Each number is 500 + 40 x the weight over its row's rms, rounded and kept within 0 to 999. Layers, rows and columns count from 0. Numbers have three digits each. The size before them is the row's rms in percent of the matrix's.

# layer 5 MLP up, 7168x896, rms 0.0213, rows 7060-7117, columns 672-783
106:509446473506406495537483536486477492510556473520569485527494507507501489460469483548486481469492520543481501408494565581522456545516529497444476509412524496521484475579516435520467536460429498511544562532541548508536549477481516520517489561477497483473562492465487471528493458463545445413550475525496529522451464516563535501527505492460
088:518528554571477455465535585568560478473457526474510509545516494480481484527481502457468558499461456550552429551482471504572507544556518515502555504579563497476480470501543523482628477456581530576468516481470514450479479461498522509445456484494466511429436463508534516503500533428532488509559443439446582533459506542546537481574538554488
103:466519482500479472507519538477542459480452499517446510445569463505428446491486509506540524529496563450555408502413516487525523501501429513521519504541525519594471509539541500483456486493458552527437493466552395475465534514457509544508472533544494521418464533506497480456618533461529480468477525504508463579479458455482542536462487510537
087:471484467535420518523476540461498493420516487539527494522526490529536416482523493482470464507559405515463461513461503558474541501488474466475516496457448479490487547457568488505417474476534411554524515523480457482502472454494458478464549524543449507567476487465459451578478552547520485571498461497449481525467521387479475587537514509428
094:491457534482488512500525533458500509460493535475480464527508539547516579491532473523431462461545547501544499503440552494577442493536490491510456453537514532472564501494512484442525494583438443480441548491550453491484442510475559460480514421462477544443514518471508436499496531507492588481505444481457519527530479506536524494490473546499
102:534620605398488467476454494470474493513470533498465589485446549481489515543544488512510422516510461525436504628502501514559519465494437509521520514523557535526426508464507515457480485479498535520523528407527403497484514485464498541428542508397447484541551480506491500472509548534501465468413491504460450498494604375445510471513470577503
108:505508467574507466493558514521452491470464480491450475571521501409493462496549491506473514483476490460532496480555514523481488530510541519471495428517474493523510541509531446458438478530532559447487470512535490466480546558524431475563523504567467550524463505532529452502500400487516494472471532461531496506555519561508560503449493489486
140:533440487490512535552544468439477543507425425558474529572497535554537498447570497458518521485520517464525459429492500496513560478509498433495474509475517549492524498553505528495572522471520545480460505507494495476493507543473488528503546550488473407516482522502484417500512493478514536525498466473442528555459481468500547537502512505525
099:504401518525495537547468504501474535480623540502526535539528545512476493451446473472596500500453443473447436500497479466563435474490583471483540482517564495533490551510510489480530467487582488488498520487544462491524539494560450516454502450497483403503511527536544521462475441471544502420498548472515481528501454500517487541539497543549
091:510503528476485544540569445467427529450444462515438530486433494509514472451530543509561461547531521527496498522484540578444534459543512477554514441485464415452558465504474449588539518473447475585528501499483554486515515535476459458513478461483462466505576497510565526467505503425529473516504466519492502483480481539517543518575532480465
098:500477488422455499467396547582526518484466515519517517544540476451521456453425444482498422493557495515517458516491515449502524478548597539551516518501511464518520495474488544544543472560494454522557551501540508494507492470553520506542444483499481512425514509483511580450488501478557447531490530495468506442531482508517511471546527461507
065:531511499431439539434564485462470445484565514481538462445529540441507445489448570516452447462577545495472538507544411540546474459493489503509521517453490499454488502557493489475417505526406514485535536485547526556472511473514539531462498514504524476482518479542447532521457561463515556552525530451514541508468504508514512538531448515539
096:460543532478433530464464534504469528464502466484501491510578416496535490466569550515550463507508447489524543465549451445512470501487504590498498538518424608499496525472495514602486438533450460466538539476536539429484511500524496441461561495569426525519549559519496530484450512560481549470504541538410593533503554520553499518499499511565
099:458545561462569500486474424441535507455483565456496447537537486464471458497548506441498459516424431512483438459408528478485393537507473500552487468530517472531509458483443522456516412489513503545468537511457511514494481518503509497473504531598433453428466542467532478481509507469478531502466448539509477499494586483524464491565455474514
099:405402435437499479514454563522437503496495551583474549498500436467469502491495473492522494511515531529486529492571459490529490472569474479551578545529484528464454527499454481501487505431515547510532504483497459483555470545499540539502531506534497485582538449467512545478523494532564516545490480510494407451438556531477531506506511524525
116:493538522505514494523507502535472552494521565480403487517477534463494445483503474549592501474521534529476541501468496486510563454439488467469555453490490519442435500462459470475471491515454499503519440519517543511523522511474488461503466516455505498468443578545538477539505511519451497469460502485536494560472530514473499529477536365429
075:502494529473448549506520419533560487561520513504508500504574467414467496498544527479480448513465500484525427530539507445514498502484466516450575449494434509498543496542516509444452537503464455430492492442476568530577530519539491493420542456475502512571517447501472595491466465514496474491482530454466546526482470495464545440559489509596
108:469597467544522471492445522518563542456445411543475514441514458505506488513521464527492483469486521470517522532454519501431460534438466469514535512519434415490496497433485515519485488489502436495562486498486454475570498473463460477538487524440479503449492533457508493536425484490511500527487462550498545447491466415492497518518547557525
096:508545492474539518506509474462520514404481510536551500541460516514433539536575438493532458536458495483575505528486536535535470431540528503516522454500493497448564562531425494478516546522515418496502483551561506499522498466506533481444497523454486457517502513455512486534546514501508493477519544454439495484509472484491482500490553479485
096:476486520468458442473513525473542536514426548465462551518521461473461535458480528497460485487501483450542459467504538525480459501499482437427517520484522465535480494491413480478547439486533414571463455511499523441520441496527465600509522495520442536442461428495431494482505464484472488533569553540478529444562568487487494584511520555443
118:509531473512477460442530535461542563509514505553492500481442457508540544459506473470502513491483552639568517536503498450425457388499517482508585488535443484523533537485543532488467455482565431510513460462465466451564514442513509468489443523496461611529444524490436540455478486473531533483479549542494553518502482581486541451551471529480
072:474480462485553401428505540521490470443496484490517538490567425499534537442482429503498533494477446496554531456503506532553552448490523621532560513540454498470549485550488488504527539465532538473491538472555421449457472507595523506547475511495516534507539446554492463530483466543514505538560522504453508482558573479537565467571475484555
100:558433452538542466525521505493482543557479489546550584533468449441451461484510514544497495498505440450511486426530524488588485494515507596525535494468531430469492469536530478477489487529425522492443457511590506471475490587470440514488497462477513526523515513499448433532426535538464490459531478470489520486519505435516492558504481532513
113:487418482472423426497540460498479475458484536475496592475422480448476426498479520497525551462484511500452428553448492458522506503545456517570497469431479549478448512500545549443456473476429528515499503476485524549508524530525521507412497492515517433479513490507545507503537452541489455496525508495479550486456502440530509496525455535500
092:539479516536482471521491473545517553509430484528517531535508515467596508504573399580576537521496455444538491528457516470495531564517500537452455505513477463503542470444490566481492534595484480443507531528442514438523455525533466559542543450504557456425532544524523493572455554503521549475485479577467486525473533479498508462513528431529
096:471476500489476522515547570510444507482460526508512425511515504493487617495487513494505487490515516472532472464438410424478498533496566431502593535484484502525544446517551559516472450513487553484475486518483495555548431525445517533546535529562485544439542457466537565416452512509515491548501526590493511580504534469425556479438520460522
112:514519496499462534498547525558482460530457549507453552554431539461535464488470514490546457509502537525475554441541538523532568569491485535532503494509508429473506435555551547458581514463528502498533461506464571465566502498481606539483465550522569507456526528580546553450482481525512464609530490556515476507491483554556500491584484478554
111:491541502518484543440501460508521516434523528531509493515454508547453544419510529471539493478430581515450478465472536500510456474479559563511488470484499494443505512472522485535533481528512458471469531502510545481511500470497494456447467530455433511467457515456443447520512568469456498511514489506477476475471552537509464537484468533491
109:496446442537522535462537433530475514542493517537423573499496490560441577448483578495481490519508487551501499487557540573511474444456488446494487498525515540566514480486456513520485457496534455519588496607509513487590544421499497529470471496489468570441516526502526575465517393486541505555475536423492539503395432535517520503550482439438
095:509503453505511484537580503528528483588505497541511507486561481499506486543460533515493492549451493444521494403482501517424439521489494519458550482456533495523522497550440536469457451546461517526436433515452611522445432536481500471470476535543506492491529613545559495511528466427467394443499506393424449455506411570491481448489491495485
105:473411490490471502467493542590513557531470519483485502464502514477504486455465481475534514558485491528451442501465474519432478484497582531494488532542531523493486482507514415481491423507502494555497460464423617504502430500501486543523551493453500487576546499492514502565504444507559543552540472478496534545490512517527497549536430508525
088:500477475490501487449518555438447495461560556551506548469579539560528439457508564570486490447502557495585450599436487511496539436483535466467520530545410489426537562437526447486480496562506496521477516528453527491469436523522478496424481488412505527491484458449510462550589498490560575594492510427465464477510504511514459432449523499410
113:456442520504461471523521477558473465450480519533522500502493430440462483517443488453500414563557476502531451531406531522503487486553466489520510562540517557487488534445501458456462482429531450546523521534453474454524484444475433479459523467503523546490509447473529537433501488501521525534540520447506585525546542526496473555507538561561
099:525461563516507469452438483518482529509503527533412545431519414556455565511599550552465454455447432505563454559549500456525405456473457453403499508567509533558494523511563504410492483514507495471459503476610518492554491549454513534511461502488440516443442399483456467505477583465560562557501475407512441533535489540553463522560524569465
127:451479477520471574496537466477464442475505511470444523490501520447458479489513495477471560489540538562515503477542477500497531511512508474420457489514504442523542469594559472446434496566558498507504525432496481537500430490546578406482535421549597496538500540599511502506498534490425466448449468583554504493500508436474542477497538449489
095:546466469468561530468492422479543508510544511496492589506510494525522591513514566526513494521522497444547494506510477488470435495516534533499483524521460424514490433455418548482504494505515546480474549535528467523491517517487478527568464502596536412533471451520536467471450434531490530468462464560500372561552525555459520444498505512476
098:440594463545543501479513509485553465487448515499555529511457488499474447587526465560505608563541522471501556559516535550449527517485554511446521417488527478520432545516507548558444437482481521464514484508475491476521462525503497470517503490449485440493513442493532525484501472488508477523498493458454480493504484425441500480544532512487
098:561551494574509513473496521523446472423558583541475431492492549503543485452488472494464454430528566507441499456525503539411406552571477525548483506455530491476540447505488507516420493523442531535517554470480531514522521521587511518522552514512518597542469513492551472495473553562470511526501501501495541569555537474371480526499505515483
116:477445519524446549512500553432475449515423498534461484519505486405483493589570509509524495478499497446538540478531439459571482506516467458502540466516502490506479510518548539517469495512485486478484490540452440458503459504463534556443462444473544515527501451422552403504505431467538504543519524543429459455552459506485442475461453480566
106:487434505484497457500565483456587500510508506481463546413532477477488522535572504468481502496457499489558525497499510503493532489511473532528431487508469522494536558530504490522490516562566515492455504516518526540489497481592410506464524482487568486543575531518451463403580487465519521576474514519532497481492487456572521557465549503473
100:495400502473472540480449459462466493483491483470525499545502509498525480568576488486514524543533534407515525529497538501454490436516541549466509530516491507461459548560481477471444486523483540468477475544536447438493562538522493543475520456531484483541475545528476513511537498534502487525477544573509463532527525454504510515548458533479
113:518484442568440513494561457512470452446558441444562514490540503559545531519465543503469536531450631546511526462537551481511537482517429513462461538485519492489421459518491542542537439552476512499484533449510494516456511513557510485465481494474431550461526505576391527506544528521561499505489471548483464482502458489485484521470432586508
097:455518517413463375505473534538509451525472529492612429505534496489417526454524488509511412548438509612545469469497518568453475433427539478503555496478449506525575471509451489519495563506514565510443592539526491505521596534498517498532489469428594452576532520593493536549500415533451494515481485475465487438532444541410454477599482511459
102:532461578539547479473485449458566465567524589565470446491505490573535459494479487558521475504518516511526517515496512511518415486516481530530530441497506448475495522513516471456530519533574533501481499543437507474518524527459492500521452555573468491475535506480531486536528521407467508488559490435525499503504442522447506541468524492467
106:410498566515467484415514557495449511512443477550489406485536490558463538504533431509461532496542434501525447444565495501581533458550461474399475525478447432503539438478512509512438424453483544473452533461384454429477486538554523523548508438459531439510509486484516462514526479515412509535509495521514529561460465481505563558457488465550
081:492516495485560552504546422479445495558525486506465529447494541467487554506517432510486551478503482582560505507453481576513575473541451472522435499477533482514563523499432521495498465542426513476460481462418515516479450490479539487460554507405527509549559446503544482441479509606553545521505497469515500525532567503458492474526565567502
100:583512523498495468557476465486568504532481521565519513496454460564519513463532519484502537586418411504508533519499499532459523539484583555526519512461502544497555503491499478483486432496413577528510470531514533497496466445453575448454473483486433475567461486436499539488449548478546479479518488485535564499467528510485538510399450490490
108:573466485442492504513469545566495426452443473505525545562502509533505447540484433504455523563389473539457557508471474527560471504482505475502538454462481501532443512475457496489463497563544535514464546472458541510441481594543517517448468519478547468518469515438562553549493501477540513465452511449477507483516521492464462530564557507582
122:451527455465461563446457426457555536507479414519511469535502433513436425487426489455438449517509459449459448552487481450450460499542495540560535500496508526436509466570499475510511516486557413464458584512464585468414501498565518451479499455531471582517569477600508518480488447482536492514566543464451504477505481488514560438520510480517
089:544592502534472473505448490484563489501522507574522468575552553520513509483574488473574507529480526536460504520480450445454448437535425410482468471451508531573418554473507424403545506543502493472517473504516508517581609452497480479556453456481476498473496446523511433524473456523472548489450501552505463435585473558448492506447516562476
098:509537470478536536484522529473473451499543541513545503491451484504502450553510525473443490516469519489589445495552573492501521566520509556543529486516486560490444558515476418432457462461455419588507445516499535478338541577478501440565576555474524453563532429505547607446520464499512575480488451484491497513515512571538486446489561523440
108:584580407496461513454474515489560484443498409457518566527458442574490442473534522435446531494610493554485473541544585445510461512521492453491511512549448550423543524496529533485445482498523530526500501459518445500492476489529562520484479514556587520502497508522481433528455526445478459540530447560593538494515481565465504488591501478531
108:462431554511482473551500540503489468480522520543513512539525492529476458510477425542512464560499524532573472498452511458492522466472491459512486543423510524452464542485509499533446554497468495519513538529488557482454425491436483506552489455536594452545423474520534528490471492454521542439565522475514569477473451465504508478501487463508
117:467467514473444460483542533563535529506543540487557572462445534466503448531535476383480530571528452461490534496508512547488445456554491460439479496479553552537519483428523518496546440481491519562474491486471521437448454480479572515502475540465511507545490475440526565479470515478547450563578519484535515441488542534540553535586563586502
096:504500505482507573518487508445560548511501463480487495517454532465486451590480489422433485467499544554487495519437517553544492511527526470480469497424534503486514514491486525561450523509468546520505400445496481480509481491550560503567454531502459577544529543519501588483470576480505526502441475483496524414571497491524495432448508547482
102:507538482536532587496545572559437457513506543458583529479426462474541469508524540569525457471531546505580449493466456469467577582491544536545552491516539497487475498498511454521454527541519471467515509471521508532421520523465505473502559512556566509490525486558513542494540488511476515538510508535498511444523519507468513478512525434519
091:529469512438489514491442589525430503521410499506488463504421448513443600533494516544528461457480577563556463508535469566467489537542470497505427555481420469502523521527528558464504490555510501516471508423455501490497447517431504524417489490486491577514451477483514485445517438530493516469462481454568531553559477477479459507552509480554
097:532586486446465507461506492509525482534491437541475513525535503522523544508443562451483490552516481535502495480486482481487470522532517471450495532451502518556526474451470474560532423463560508494618452451498547480532495518498495582531388485532448451505521451492495476531514459513520513558545416554480529502553467498445428548473484441466